config = dict(
    attn_scale=0.177,
    beta1=0.95,
    schedule='wsd',
    doc_mask=True,
    dataset='wikipedia_en',
)
Each number is 500 + 25 x the weight over the matrix's rms, rounded and kept within 0 to 999. Layers, rows and columns count from 0. Numbers have three digits each.

# down: layer 10 MLP down (transposed), 704x256, rms 0.0913, rows 72-106, columns 0-127
# gate: layer 10 MLP gate, 704x256, rms 0.098, rows 73-107, columns 0-127
# up: layer 10 MLP up, 704x256, rms 0.0942, rows 73-107, columns 0-127
down72:475480520471519487487474469519521467474489497493471484456456521530506498494514481503488495487520485517520499481478510528506492511502480486520450513527507484530499431502484520442425468514541495541517488483524464538498463501448490512496522510472545459450510540473483479511514514508524505492503504527495517491481509502485543548468508513437519469476494449486494516506505525505494480497454
gate73:509474478555519528509515486479534478567537456543547504500511501491484527465492478480499503524507502503462497535476581487490499467501476524522489473490507484519528494477513491497483526529505545494487502487548427465522471503505495531483496504518478513487499476483514504480478517540527504517524519468525499498510523511518528466544468473539503530527477468531489514529524512496498502533486
up73:491506498451509514463509487530470556470416499481481506562521520515512513507513479546493460495509445520480562492467465539518509506505560540511466525469472490536512503513494488513448524465454453558463447484506489516507515527515547503495499507498521501512521544507495470490508489526549436472504515544498468498489489539515513505479481496465499514509516489516449477500476541531494496517527
down73:521498543502465509519507499492467485506465492507539503503533527514529508542499528505459484539481506530498502485520503497471505479479525516481471493508521505512474471439530498527459497484500482467498495522496469515535525523535548474497546500511473484455468469493530496552512494496506469505535495493477475532532574498452508498525499492491493499481532515531485493503520520541498529522493
gate74:483540497486548510479488506518497518476487500496485495494553514529511495465518530501503450479531480539498513479474530530504488453469487528500502456481477496542465455501545479519495559496508525503456479517514488521503504508514484456490509499514484529506505467492507489467518516505494462503524480477513498499570522537495515477528502476522509499505521454496487464480476538495474468493478
up74:488530495498452444500463503489484486543546512455491456508561552516456504494513511467511513513515504522489509487514528481513486497473511535535500512508501539519471492431487471501476524473516484490508513543492480505527456477538519514490494506537460493486480551492493479507532467455491487528524472454523529499510495540513518501515512521459494515519491490446465524455477501499499479482496
down74:511525508530531520486543498553493510531502520519517515506505511453452497477483543488505520495527511502495464535468484514504483516540507542518529517509517512498539479501499482468508494470499532524481498500498495530519502492503488491457506489481479501504464516496494498487440486473474495518480455498502515530467474492500534525488531503517462474509502517532517533510473478514509553504584
gate75:491485496498485531452525520527530551474524486521492537510459462526465506488524482520478491514501524577500473504536523480525478506479531493470489466472490503548480488484511517506533477516482518488515501526503498502524485561534537480529455485453482502528489496519517500487514488505506516494492494544516492501489514467498482518507531513509493500511448496498483500548499487516509534490494
up75:483494512540485525491500478451523484505528486549504492511478510469482544461504503533522477474499492521518467501538502476509498482485515521501485501523527538532518479527508524518497478542488500509517470530484505483533506498539481465488475488496494507530501473521518500494461499481492499516481489476503480477456490490480502460493520477463505494467449486524501482505501458504499524450503
down75:486468510483543499533530513480485470510507495526531472495500473503541504529520503488535505521521521483499543454476473506516506543482461522477489534469536501495484483506477511509523465514524482522528521538495487514482452482480530526465544537491487520482459540517511478527565505519528508507485537486490519512503460487508498502515489524486482482509504516475483502511532537537506512496511
gate76:489509486537545546517487496522527489531514496529510503544550486519477513463562492462457458465515476511545516484463514544523516507496490491449491515522491503542475491498488492512481499559487527589530486467514496500499513517548466496511469479482506490508478481516487532486484504533469505509521502460505476561505512516552464478506534493536521511493453509468514489505465515521494537475480
up76:491472502493531544530523493501472453511528480512512518511566479510472522477481474465471474561500455481485505522538521479419512507496531483495469501531497501500491464468520488503515489509517489509523549502464495506496448515462455483536495490480500506467488469482532490548488473557471502520527464565529543510503526492516480505474493550514507537495487521511503489537462519506501519492554
down76:502535502523426456531533500468467478455477498531506495532499526507506491508452492490541505500497497489484475547548491483503475504512517502541458551513486465490522497529475484506543514446479498451494538508524493505529482459509491485480534524537495475477460544492545447515528514521515482520475476523500513533521442521473510456479491472520496529508532484532508523470502503519432481477498
gate77:482519521515491506477490535489491529532534470501530507478499509521475469492478497515518510491491494502512482511511549466456537496552477478501514484558482516513464488520460475513517513529468506504574528489519492491520493485518517476479510511511482510429490519464470466482512540494453510526504483482493524488514510500501538480494486500526482521509493490451517530489467460550543460475509
up77:466549484504466537495524503492490529461530477444478509519490494522520514472518466485525502544513501490497503497551493488482541459472516498500479489512507510529479489520498511458498466504456517491510478464491487502499468485483518530510508481496501514487518492460491474484482457510493474470470500440552476511491503489483532490503509521525512523478497458530521479489450479479485471467490
down77:472515516522503517451516492502470512500491503515482546499518521511474476486489499487475505528501535506495471480558499489497510516533480526503450512504507522488467445504493474512516500521482520516484539501479485498486488486525537474497501498529485530475525526494515474491546478531481527491470481530524525472456470495513516500469488500488514501472463538486517494479518457464496513525533
gate78:488494495502541507521527506466506519498528511523524531510514490476466483486514498529522491538520515514526528555548544499507504505502478471452516514536540505495472566512544471504490488523490479498518524507531513518474523503498499533510452480459509512506490475512518541463497480507510473505470512507460482528484504551486477450497516482503497515570539494503460504480511480508506466532483
up78:510503511477539520538486481487480512511461499514483447434389476477497488469523502499509466506499543495559506498508517465462459541471522503496486487505482536472494476550503486473482513502494511488519497487556538499471482474549479498512527487497508477470502490501524513486502474483473496524472482478509502472574495525510460509525505512496515480508486478491516526478474470534460563502496
down78:534535498473502493501545530522506492493497460477530450489495486540550495518505531477483493470472497562517538541449507514508534541487517558517480486466514516507501425480501539547480477497530556512476527483516500483445491484516511483545527485538508527499477475514513474543468531493476487502513503470535499498558505497500474514533485510505500489530484470515548494551531481496506528477508
gate79:494540486532480497466495513523460489535496480501472481502546503529475519486484486490491494522511487539506487481479515505555526461535491516502492448499494507524484536493519471496475493510467542526489479489491506517492480503530527536526447477497501498525500497495475502510486504519507494493538509491470469503489513466508502478508508507448460520485509529481481538492476498493537489538530
up79:500498514476481521489514478506504504512482481534492521461494524495485472519513501533525524502507532508493503492554457499480471481469480485509487487475483475504516506508541500470480547485491515507477502535535489487526513541551506485499522492514465487498489525479495489508522487500493529534514547489515495488537514507491503528558507502480502479494459519514471523500488490529480520521520
down79:503507517537483508463469500501509495512488497484479519507545487503507477501444493516473487530514479502500475499468515503549525487528548512538492486538494498491500502488527470532501503489487560507539466497512492477471464492501507508494511501477517491562541494496513487522517539458508501490546487489464493514492515504487490482479543459501492484530552506511512507487497494484584482486517
gate80:476498503485479517494496549472520474507503437474493538486506487500536494508474491474504496511508541486520514502505455495532543484493532509484506487500501480486497519453544524502540538492479529504484477524521465497512493453473515484496457509503478487492486495500502544491497486489516541505484517519478516502499507524506477493505480511462488512549491452523559532542472491528519482512529
up80:491487487491505502500527508480452510470523540493481495480513464526485491499492542472538481487505550482467486489526458494499533515513522492486505527469499447500494531530499483481503526506467478499497484504513536486473481530479573490491492532509485516475476503520546491453511490482494522489509544475468502516471501474499487514528469506468506515513513475503491513514483495515501519518526
down80:499501538498503478457497518490507498517526474516538511494458543503519496472505493521465478500502462499508522497492538489489488495543509483485491510502514515497493477503486521476512476499520513524506515484527529488576514522511514500501479516515500508487460518497482529518514529481486504443500502529489506498489479493472506498505478514536497427485559521526507483474505500518466497515529
gate81:519515507493499520518493482491514552500493520523496511464481528500507494474493468487507463530541508501466508517485521506491551511473465531519481520489476534577444505493534487508511499532502515497528511525508500538447474499462472495508451504504466521503515485498509462480479507519492494490479484499515504455489518489522500477514488524498518448474455490514534441494533493502493452527446
up81:481497529487531470479466514512532502537471515484503503464528495571493501513533482550509507465489505471510492444460523488475483481489505552504484489495466509512472531520512480526517524492523523516484513469514521485480529518536545525464456489508520488507487511471470431505530486469506506511500504499535500504498506540456487506516466492498521505444484497509506505524494489496521478516486
down81:491515490517515549519546485494506453479507489515493498472485508554484506487485511462492502485527510508475548509494487503539510497492513489485518491516543438463519553513498514491498482518519495488505495492517523513535489488503540532494491515511529511489468491499519495484525473505498538480544511539461481510494490498513522547466461507495513520507498496486523489509460535516500528465513
gate82:500504502513501464490452555506491479509465479485520508469484531451491475487479533531463473489516523430516467488534487527475502503468511490518494491524518520511517480493456475524541486494509522513523482516523455499505494515538493508491497527517463504494539514537535515484484491524501497475501506464481488494500507483503511497483502503490496537502492519547509467520489513474504496483575
up82:472513495524530508469498484476496496481481484512481501504508492493502515457512499504496473479479490501525507495461474521506496474539496523480486517496526490479503508463527525520488479508506472474514489503486492520474504491519499543510519493550576501550526522458464477531528459539504479508554504517470496522501508511518522442502473536482504497486516487507481484523497466536503510497482
down82:524475503464488482564535486527507529488480512508514510523519528485502482512535512466516490481520494510488476488468467516425536494498499521473484519526503499502494458515481521485502479452537520482496507510493507491516503488495519478470507507495511514507498490475486539499501507515506495479487483520539471515482548485486473529550551447489530469566544477464502495510564467466515488514493
gate83:503462504520497522514486504495550509486500483507513497531513507524516513474529483488505510534496503574518481526514523528487522488514463496511518467496516499492505528520510482464471533505497524499490474489502447473445486542485501498471556486552522540494493504526507514486501516531481514494503536476504460495481511455489530486485502503502510494481515499522472521509466524520502494505503
up83:500519496449470497504451526513508473504491457517508445482532490497508501487448508468506505545492512522466507500461495489506508507517521462468472483504538505464515491500527470505484503457529484491486549462522498505455465485515493461472504462499533471512486509486518506488480550486517488543488488461506545522499488492494520493514515544491498515534503525455493532518502554531522481499466
down83:502528472422501467500519474494482476483523505489528459497481492521488480495470476431529485488469495492453501477464511482495535490506481538498486512565530502488521486489476506499560465519529527458521513488488486561499485418553541475537506516453491531484466508502492477511502479504495565496508515517522503524524507520511476476476511505516469472518520512511504458535551462464477527492485
gate84:525478475506477545491512498495439493507507507483518529508431501493462478480500505495519528523522487514464514498538521513453492512485553526493496510565498501511524531464498481481499508484515489447506463527512516483483513499526522543494533420483477523464468444510508516494477488526501530496484531489484523517509528504565493479488502518480520523532458442462514488547508532517480489506487
up84:518525480500497527447528518539474462495505480497512497480524538538508474485482543519501502494440463539509526463497508514520509488485488465534510516476476509523502450527496470496495532500487514512491475495498487510512495494481493537515504498540535491458504452514567475492501520531544482498527503524513458486479493492492525507478509488511476490540505510465472485509484499563480501471473
down84:507515538510487504474452517506501424472526494470518498503503474483480522485491503453518484494507490497549509463503501491485567484479523520457489467525513522500508541499482498483476473452469511527516460527453479471444525494517495498533490493514529518501514493516516445474519479410544502526488449494493466513513506422548493494482539494478534524526552520487506496510535499471514508491479
gate85:490519441523489481507490503538497498482518495478522470498472448502539497517503485505440516502488506462494537523475486526533479465470519494459497495493507531518525517497522510493498509502527553481476514504473512496520543499480499533510474471483472510591508506497475498488529467523535506478520512434485469497500529503517509516508497483519473523489471440552491475528505504484485517532518
up85:493499501508514521527475488492458517495492526513477556506467497521536485505490522468510459508511528474499486459489490504467448483496522447536459480502485493489469488517495508523478523515502482484512471502523495515523493470479436505468473488521478483481527495480511510489475464492505546546496510475539500485500500511511473522493521436507540481495530491508517479495532491484476500520500
down85:520525518476456558500498482492522493534501526512447561509475539475480499528508469478542456500488500484472496500496481493497490515521513475514507523493496539487515482516466466480512519464516502483432467495508440494530499515467522508481538499479513504487444495481536531490458491500499494512527490489493488486479531507476455465493504492498541482504521510477525473482511501510532470443535
gate86:530553490491456528493456491478523501465475495557493500510523523504499464504495492487495484511498443473548518524511495497476507518536521529520515494532564520528476476526505521514488530474499510511517524522512505489526539519483480475526470487490485530494527499543525500495525492489479532492507493483527514526533524510486510458523570511508476532532491479471502495526497533531512484488485
up86:486528524504536507467501466496517520495460488507478521473540505528535509528512446489489496461468503516513499461530519506491504505488471473490459431523488497542505513517497484487495496452478473458497527478521482544497521517542527492498507533511568488533521518524493502474505492515491508540508511505499538501490498469479488484494512494511489500494515509472501548517511496493514490507502
down86:520476453473508479507498517469513521483498475497479492509519494494510508488483490514476488500549458508553499465534513549483514478465480495532495504465485449492466493494495521486486512522462542511485481534508474503535501465444524458525542481516528494523492536554534480537509487503507529523450505509524482480501503492510509481518528483510514485523532527504543495532488524534475498546491
gate87:486514501547482524484544508474494497509534515480560510463529506492522479456497523483512472532532527508489456521518510513513500504530511530517511479484517543500483510452550498504490519551457520525519485497509457501515518529505532504471498472482481497512493493546499498475480495483528462492521533473510455536484526487487525504471510475508522521480484474535479470483507500474509454527503
up87:487461475517496509512521491509502529503568554511498491546532485481464512485495509531497502500470513537499497503557512478515446516497536519489494502466507519482554517499518556521502437491450559467483478501513511533481472487432523484506514466517500529473503542536480544519479458476505471497512515491504569471497510533510544507491483507517507515512424513564452552497510500448496486506541
down87:508544465558555488546561461530532532485480494520495490471498515520459548531448525475525492536487475505487488492496501470500428517506489539517499506490470495453553511538521576521491449516487540493470523494496511465506500516494440510504521467531504511488515471488533515519472497512514529448501503500531536479491531541505481558459479495475507520587479529488483522518519511508492515486491
gate88:534491521476479535492512523550513524513495490522522514494586476511488474515561494505504472500482495470505480501556516489517538516457485523508492534485523497519514536447534481476479492512502486445468531437492499486504470540522515481487526472487466485494488505502510505537504497531512490480499565537526449496484531485508521517510509496493524505523465497520481472498560463432527498565461
up88:502484484477505516514491498532483507498481496519518463510559479507526459549519449517500520489495544492516486519533456520512510450515509479516556482503519518476538520547516487470491478507449496477442530501495492527499491468496539532471490486503458536492436528504474531558469518482506515428535509531496509485494491520500477487493450504463505485542498488540459519506522505495485515520541
down88:481509485501518476486501485495518553444549535503511454563474520542537465533496552550453486535515453518503473492510510511470510479447474461501494473529486496527524525540477538496491456498526496453525526524458522525498538489509508485535473499459540489523503500468463483511467500505490531487542488496502510497502485514504433437520484518494514527504501481511485507569576465491477540534510
gate89:486477535527479524479525523468504508497518457516499545426540471494502511486495499501507520499507508538465507491498498508524515532518471457509533481514510481514533514542469503502479528501516525489472501466541500519475534491494512485535528513480449482470477478543471454541538467542521482515500505473473492521489522450534557532527466495515460509472504501475538472485495488502519506484536
up89:491475459506509510512484512549488499508516531536542445521521525471514461478495475510480505526499496448445493503487507549505501511495468503544466515523501530509518482467451497527511477474488498509561469518483495507472506491514494505463486488488531491519527496483505514484491547446501504490464483571506502467488512500491518465546546497498460519545495486521453493502496505476489498537497
down89:509485514494486527472514485517470518489523475468509506489533508487516508493531463496521515467470519500484517480517481522536528548508483501510493502478493524479512537507491509501500536460502486514491509454515526482484504521499481508515518476489479477488535480488498492529503493490518481513508504483464504494504551479486545519527513530495472529474505492492530471511535506508549524499538
gate90:512562485504489534500547500548507504544539514484538505469465476522517477510519514486501511497429520498488521493473532495493490506537475540523523488524515527520520494476477475480495514445519527520510431511534459497479516482456528515530482484497530500490499479525493472545509491509523498454526530487515495526505532508517536521536496479511462542512534450484507483523473508496513506514519
up90:530497464521476537480510521533540556456525507521491518471485498474528532513479524497494512475481470513512488447501530495472484514497494514485502513482522526494500433483529515446503492481491527506504494477503516503502489503471544549561477544533491476454518506454539479504496520515532467512517496483503520520488514534566515501536448463487577477579511469463510480479425548534487506538453
down90:537483477554422522537493498516518556448506502511535546505456468495498507497488497526520522458557453520530458523492521452479542519457535492448502499488531520499492477499500542512471524565504490452518514426498506504507501475490517523529548542534540496478513508487530526506528513536513493509558529499484554468544523514529539495533524509493541481526465469501500517505494516534520492469483
gate91:477562500464517523480504491501485468499479482520516484510507522530510470465522481540529475523474439518498470466542542488518530495515528489504508508496557517513471470505513482526501475489551514500536557521513522491473524478505520489490543481501544510536490489551482507504527522505471463466509504529491480464468514490476531502479531505514501474569548489489506510505529527443499510532525
up91:501514496561507530478507463470505515534496532531495479468496451470453488526457494468497475532488545512455460510486501464476506541464543516502504488509513461494527479440507436484525556480514524514480503493499506520488497530487482497541526499469484463480493480492473503526481486542508511560469492528496508494535498461482536515546495472499486488473490521534485478531498498517513502503493
down91:532509534521514479464479518521545526484494524468514472460487499539471499495488488507513479495537492515482477506483533515480479504460506477509518493475587507467473447492497485512473493473524483566539560485536498441515487517499489533451558498495520475536498505505491488528517488482471498486467517512510539460469424528456509495485518499489523527532538510507529502497513483481489512547534
gate92:525471494481485546534522511529486504481466499508502465488493481491506513466510517549488521513520503447505495502509479532538493501487542479487487520481514473518529494475520483494498520506465473447453441525485494494438468529488515458494549495510515461492499498506530493511520493559485545466541515517526459494559530485526514498516495482506510521501510519505475477511479530499484506470521
up92:481508453487491460452488460495499491508488458518509516508497537518496492474492486501516499507469534527503499504466521534501524522482514521478503429511508506497470519525491523515465520498502467504493529518505516512484494509465454528507509498506490496532509516478445505478520515524522498522488498518494444492490496501528497525510499530493483500496482510487513527573520503500523510552489
down92:535502505492506495525493508482481516475503477506497485458505525480525455534514486474544496487512486476565512503494507457496492464491516527487526498523448493445482502514467522479477523500528517501471505527511490486492535495478516497481502459502491506472490473521518527511474465554517511525505530525491511456498478502533461503485505476537458488463466477443489496510479484455521498490472
gate93:542512454521493551510488489493433513530502478508495548512514498520491453497550477504508511518450503503473494481553512426494536499511487478468497482537469545548457484505488511516507501500495511517528479494494463551506491482475474523501473507511440517538516502499471510492502512533557511491483528465501533559459535496448548451535535483546490471506450529498500498558492448499536490504467
up93:506485543470481538475507502516509478477497518528448497489491537483480471456536526515504475512484522525481485539539515530464539513457519490410546564536499483533485506471496551509479480409506511496519501553486505523487497530523489487478460512492441513463508451466501499507522491467481522508481514494480511538513501504497540516535471486490486493496509494527511483489498518489531487467495
down93:514494490510513461488483450487470491458475499507525507504496500503501531499469474496529506485552477496497515505521521520456514476494454483520492491526458532541533513510508491513524484476497473485515549508527513447481499481467481512501454495502480483476499459460456462504505492520519479482525506537528532523533486487467485533528560499487473450476493589457494488467502525512454513469468
gate94:538497524460481558514515532486458467476499507534479494527518481544521495507477519509510501533488491470481498488507535471522530463449531455476479511526449487495505456484555494509517511506513530480512485534469436510510456519493481490506445481523437499459528473495523433484496535513514484488504546535525506489556550470521494483486503489524502515531509480529498517510513511531493510508461
up94:487477503492478503532505508489494535521473481479509506532488540502489476494502492531497549493531507511500486506522495485501494473505550536508470493480503533512494528491518521494526514513525493522515492519514546529483501514506516527496557458485479467500505540494495506500473503503497513490537512575518497497519495507501534530519526457489521500521482497532459491535482532497484450470496
down94:458497486501500539505533535525461463483543458515521478468481508497535519539477487496501490502506497532483512453537513505515499525522521511475505482521433497504490507484486492496552491531507497499519497527494524487480470492489502493468441470498446508480464499510472458551474497492517487506527484466472493505510466511517522484506526514523516472476538509512496496489499540500474495493488
gate95:506529498492474530494519528519541482503488483500532491499518484553488497497568528468476525486496483501491505506450502504520522427496507541498507517466553497504500495483493478500455559510484514536510450504486450469512506538500499512486485509493537519527489476510500464482545502501491478530507532498431451510486517481486453484506517507528479515465468471520437508492475516508465523518516
up95:454569494508482494532509487489488484479527496482561516499484485516454535510494502456524510508497488492510529493493526505497481519505549490491509461493536501519503532516461480469514516479508490531461512563504473499484456509513508470489509500489473506539493455501503498519507471455467479483543475486474502552491517479497477500479524505510469487490515496499478522521503439472515485504451
down95:534485437533546502532497512502487500468503501512471502498482555477518511515499464494508518487510505518500527494469499508505532489503483495526495501475524504547510513495456543488511533492547479503517474497502485489503514534516488490468515447471475494515494467525531457518512505450459512480509492488522519497526463513505502479537517485471513503476495478467488462483498561508499499523496
gate96:524532501429480550499492511466499502513522487509510509529497475515498468522536528502509480476499494484518533469491494564501488540512523515451552521541518525474473498498477510499510498492511499476480473501526482518516507476533463478502499500522508482499470498471486562511517500523504523499530528485485463503511512530514519481508510497517509474475483492506516515459527507571523512497473
up96:488579483505509515481514502489564492469522517454505483463467518500531461484471509461526513532438488492515478537515495506468564524464485455502495506467515492503505493462501491490503536488472499496496490525472487481480516507501510496446425511478499538489515481479488508458557510493500473518478468532505515481470481503523520472466467490497486492519494535498525514499515522486522477486564
down96:508520497517520500508492504502531544508488507475479476519499518526503495493528519462547537546486517525492546507511431483461564528485512534474513460484504530515481505423478479508505487469507485520539523515470480482507523435576469485480524458561532474490486534508505508492483514498460483548476520470485491500506462528480486477463519482513455503484459478476495448461526525477538481488503
gate97:491521510501485526487475513507507545485537527484538535507513512489487471485527487488522504525449507505514488468507571506514504457506527489476518497499526499526457491543499457483522509502473480487479397554499416513483484505485492534494544503537558537510502486502536466503504503480492470436478487463513515479463511523471513499448468482480492471494532527449478522507462482529507456519515
up97:466513468458531481445509476537497480457491541476451503507501502489503513493489540473513494535527476489533491486481470499501515546504533500523512503515528483534550509512473444482474526445496524534519445469508541472474488500507459484477485478514484488467515506531486536508507503502453462515574519499477489521496493476531509533485500505444494469500469487512508496468486479526499483508528
down97:505501568491531530519485541506495466507449504506484520530506508482468531485497507520485471488504513505518505476544443489518496522481496482501506519506471480501541547483475475455516503509501506484476518488489481472489502473550480526501451500525557524449489507504505500525490512500507509543492533472465451464457526460522493556535483488534513495484458479485537498476502514513467481484534
gate98:518523518535534499519491507476488513475520468530477526465536448525499509464497455491498508455486544500501482482510535520561509507486515548564561502485530508519505534495529505545509480487529534488487491507523484561442501481514475471513515538467494518513472491534492468517514496518471496518481551513474506450549531502497501473457456511524484527506509449477474510537497474489495511539483
up98:535453504521515502489547484502485510503501505522509462492539514492494505513534525509492530523527516511482488489498511452509489508520490467472483500510480450516524506541548516556444493506507548517498546480487503506540525540490490531502504539452509469475489501499504520520536489503530483480467521464511497530508527504539467489487524483504539534470458506510514533512502485492465504470483
down98:490510463519520524531503476555528483498474523524542580479515460498528447476547483447515498494519506528513483468527513497471483513506513491521512526479509463473600522476536473497535508481511489494505498538526492522513525492465534440501519521458463489443474508527508450475481486499494527470500518479529542529489551494538455499473518520508530495487520525454550486517531466542493516524474
gate99:506496513463472526518498506525499485538501469483511487495488485482495493477476508484516495482470509491465494554535513518496507514500526514488512511528517521495468522505504527563552500492479569493520553486485515491483550497491483499477486487503491497481419481448479533491526505533494511512479520464494486463512506458517473504502516535486450488476483524454490508519528509429541493482496
up99:521507518523508483477480497508483454482456521499484455528476499479514485581522537508506535488500494494503548497473494453498505514516485518528438464504498542453538494485461497528480496459512464539475494496499520471515483507523514525503508545512515504552503477503504522500487495459477519515550489471489475517569473530462516486464510520485494455512541544498477483502471472530487552475528
down99:497490480518506557460528496478489497475480517515488522491484519502516514497488482520504466511510545454523541491498502513510466477531533526503489499493473531469477495508469458510468516485473494517488435518478514483473448519483531537518466492504534495494514476521521510518473495499472506504491501497512527511492530533468495447504519460476486539576506483475493464533492513520449562473522
gate100:500479530470516533472482522463472521488524504490465525491527462524500500435500493512516509511486476466533523511530501515496513541484524466510544492521539487481493519512492512510504462534536529472508481518526483527491467474483447494485504511487454445540503475476522485490512501521470524499517510515526494488515538466519529467487481475554464470502495493485530460497496500524541516431495
up100:506525496524523505483482550467540511473491500495527494499427471536517482485477544504529462510509486429502489461554502500478493503507499521522503480517511542510465512513452509465516509499486541484505465499489518496467484462517447443517497491463537506506497503526552505479483506473466503485435467496492476474479482512503518503530534517499495527469467503470493518498490545464504501530524
down100:474505482460491525535511464468485502519522501520528511504457514476515521546480505470479529510497498478488498461475452449560444471476522494487492509498490511422505508507499514463503533562493518509488485509481500519494486499487513548465481517503518525462500501515541530509520464468468497507468514509484513438496505496497514521524498449478482536525504472514501511495487503484453534510451
gate101:474496517428481500528522447506562508460498501496505538471487512578522507495498524517505455518541479505501509538485521458471528481540544493470565476501504499493453476482528564532513508544482457504467486455484498519530485511514512554500478511527509515486502513486501498535467495506505539471484512525442498495508518492472519511510490516476488493506488475533492473526465523506511491504481
up101:494487503514532497511474466483501532457521494507473544550488491528486512546526550513479495561502499476466510548485535444499494523501496498485495488521479479459511484523482498503488498541499492542535530518469541517518480495524494544521526514502500486494488507457519532487475493478510462513464470497539446490514475478480475525452487526476553492478481502480499463484477524456506485503497
down101:527470511526504477487455504517459445514499497528447446503491490489490515496468482474487530499471470486547498431505500484516515497474475524497446524549537498508500519447467449466485484453468505492529491501533520501487514465517485502511491513474440456553503487513490501466495491487485500541529476460543508525529523501514504508493495474483508528500516502502489549517530526496535504493499
gate102:504551557498493516509494482547533505509464527476497511487471439468546409506545472504479535502455503482501514501482486531492545472530519533469479467483484477467440479471533519503503494488493494549510520547460448480526516529521456500465482481502477481508561510507492490505494524518511499476486543503509501582526527508515513492511507472521474482501505465534493533501522488504517527495515
up102:558492510494467487474531522447495490486496491518536486493545488493470522532550546513511509503570542504527513505535499458491469511479486475521519468574486502471508479518507510523468536498503506484508519498477512520523494456507544493529504542494531532446508473442486493463521535477475534484489495478500510502482510505482493459499509496517488470512465502529518462510537505513536491472517
down102:509467494544450511463506496457490552496483491431484507545428495495504438491530506542514516494509508519490480492522536473492485496495510508507494489540468509435473501462560481516514490473480525531498481488521461529511493500488499534490491495513507459456532520480521488438480506491499507470492506470505480493466446493471501466531521484523494501508461491517502508498494456483510484492495
gate103:553519515502482506503503477502531536532493463510535495559513462484497520480533453518510480532496491520479467540515528482500510501529497493482514465509484479500509532505515481514470552523502494461500475550506486498495505521541493502471467470505495497573459484523535510498473511508525463471491495515494489491482507499501506510489532494524500514495456507486515557525522493488518511522491
up103:479516479507509490536529533517461462495524569468505479471521525497500463523494554485473557480507525524500491471487491503537484474513490509485512523530540511509549550502486436510519520448504493513501481513507471517525527468496499482526478500503473461486538484532518465517475501463477462533525515494482510504493486509525494508523526498503535518514514489506510497527481539545477448491506
down103:523527466499517489505524511518469536496578523450505504511526506509502469516555477493503533504481511504500533470511480506546453502523495493465556550526509509537481496487511466500490498479509477449548481512509495480520521475487486469504487484525515476517548483551494477505502518482464469460502521510461488485482526479494530499543503516497501511511531545465524494542526510522487455514455
gate104:470502454476492495514471503544490482450543510499506454492503461522462520491498508485480518516496500517506502512492501529516520517509510491501510512511498533500506534517503480469531533481521463474529473540480497524470498516501520490501482479540492500500529492532501516483516510518481479519497504493546508495470503476498503479496503493481467484508520462516470558475511499551527469485529
up104:505494500477485494457473494524479503505487475525480450509456530528495531505494560504509464486507547493532500502476500489470505490502472494532485499526506507503482495547493545508474486506483556476497500499535500466505504494484463482500529480517521518540496468481503521449502516529516550505503489526508522457474504512501523467490457480487470471490465501492508472525466550481505497486508
down104:495502516478499525467487524500546505538489474478505547503536530490485531492512537491521495489467503488506527514496490463547489462485494497490484495500488501494578474469530472502466472520503475506510481474486464535529518554508541487469489515509505515516502511543523467524469527469482518471501524478468502510493488494474472481471508489493529522490461490469542482507516484480473551493505
gate105:514495495504475517539512528495514451488503527496544487509527506528485473485521480512514544471480519474501499454492578510489504510519520512477519539521494508511494506543460460537516541487475505526486508534495467482541511490533492530478517508515531512551506505503492508451530484453478459490490529537455479467508514514513467500499500534501507512521528489463466490515533494481476492506515
up105:532513481522479532527504488540481514504507506543537511474467487506524508516515479504483510503489490459475540460489553542535478529492543493533501521500481508537507493495502500512545490506531478476490519484506489499491516486489498485494556524530510528481461488492468527478498563510431514558512490482518524487468515531456507508502510471511550463500524504476515562515502546501489562510527
down105:507547472508485518476477430504497472541511519538509496501458486494531522512482517469492503484460537496516482528522498494496512465500483500480506504541512493506478503473494555459507511518465526525484512505522476502566447495514557481470475528486499481466510468494513501527508489486571497474496498512516493526521523513508469494536461459521528480501507520506562475469496481534478518496484
gate106:498475517507479543492499478489493512523537497509501521487495463484502494489517499484479475493490548486489551540531494515493521514506517497525496498517494512514533501527513465526495531490482539442462481501528473512490491503511499461531513466490500484533482496524505458462528474552497478468454502472471506518509525492485470495545507471508489505491494521509517493545525464517499500470480
up106:490503514470549517485485509496533516537541458505466515483489474489544511489454517492496465497509514490487531524513492510495523503529493490490486488484527528464481475497511514485507498500515484474515508488491513530495451458491519458527520513464481483508517513466485484464486489512498494496449478477518525487455514516483513474504500411458457433492489530513536512483487498533491483501483
down106:482523511486540546496507481485539531511460452524432463428507515490549460513450530500514507500483486501468484493510488485481513480517461515489486477509528535457520511498491523550488487477513507503551498504510531500528450491462529485461517522539503489505493499453512488497467515478521488515492460492524516486460513512489500454514519488503475454546496502490489489476494497525487496516476
gate107:476511521531485515522490456497514490518514519470474517467486508512441521534494476488517481488525533520514526497506502507511484518480485449522522495519493503501487508476495490515487519501509475503493470526513489487478505479521479503507469505543549478463552493478518528477504505488498514514544512495477493513508531488488495492522474520507544457478489477488538540473475483511482471450491
up107:462472498472564520514512498512503509477456512518521507553535477492520501487523527467479463505502480514476497457503504497473502524480532515475507528461492483511506481480472528473555499542513523514546534502527496485543479477521507466499517488499480468485506491476465501501459522511494518498501529506538501506499501510472455505520460506508476521456448495510499500510497467479517523550474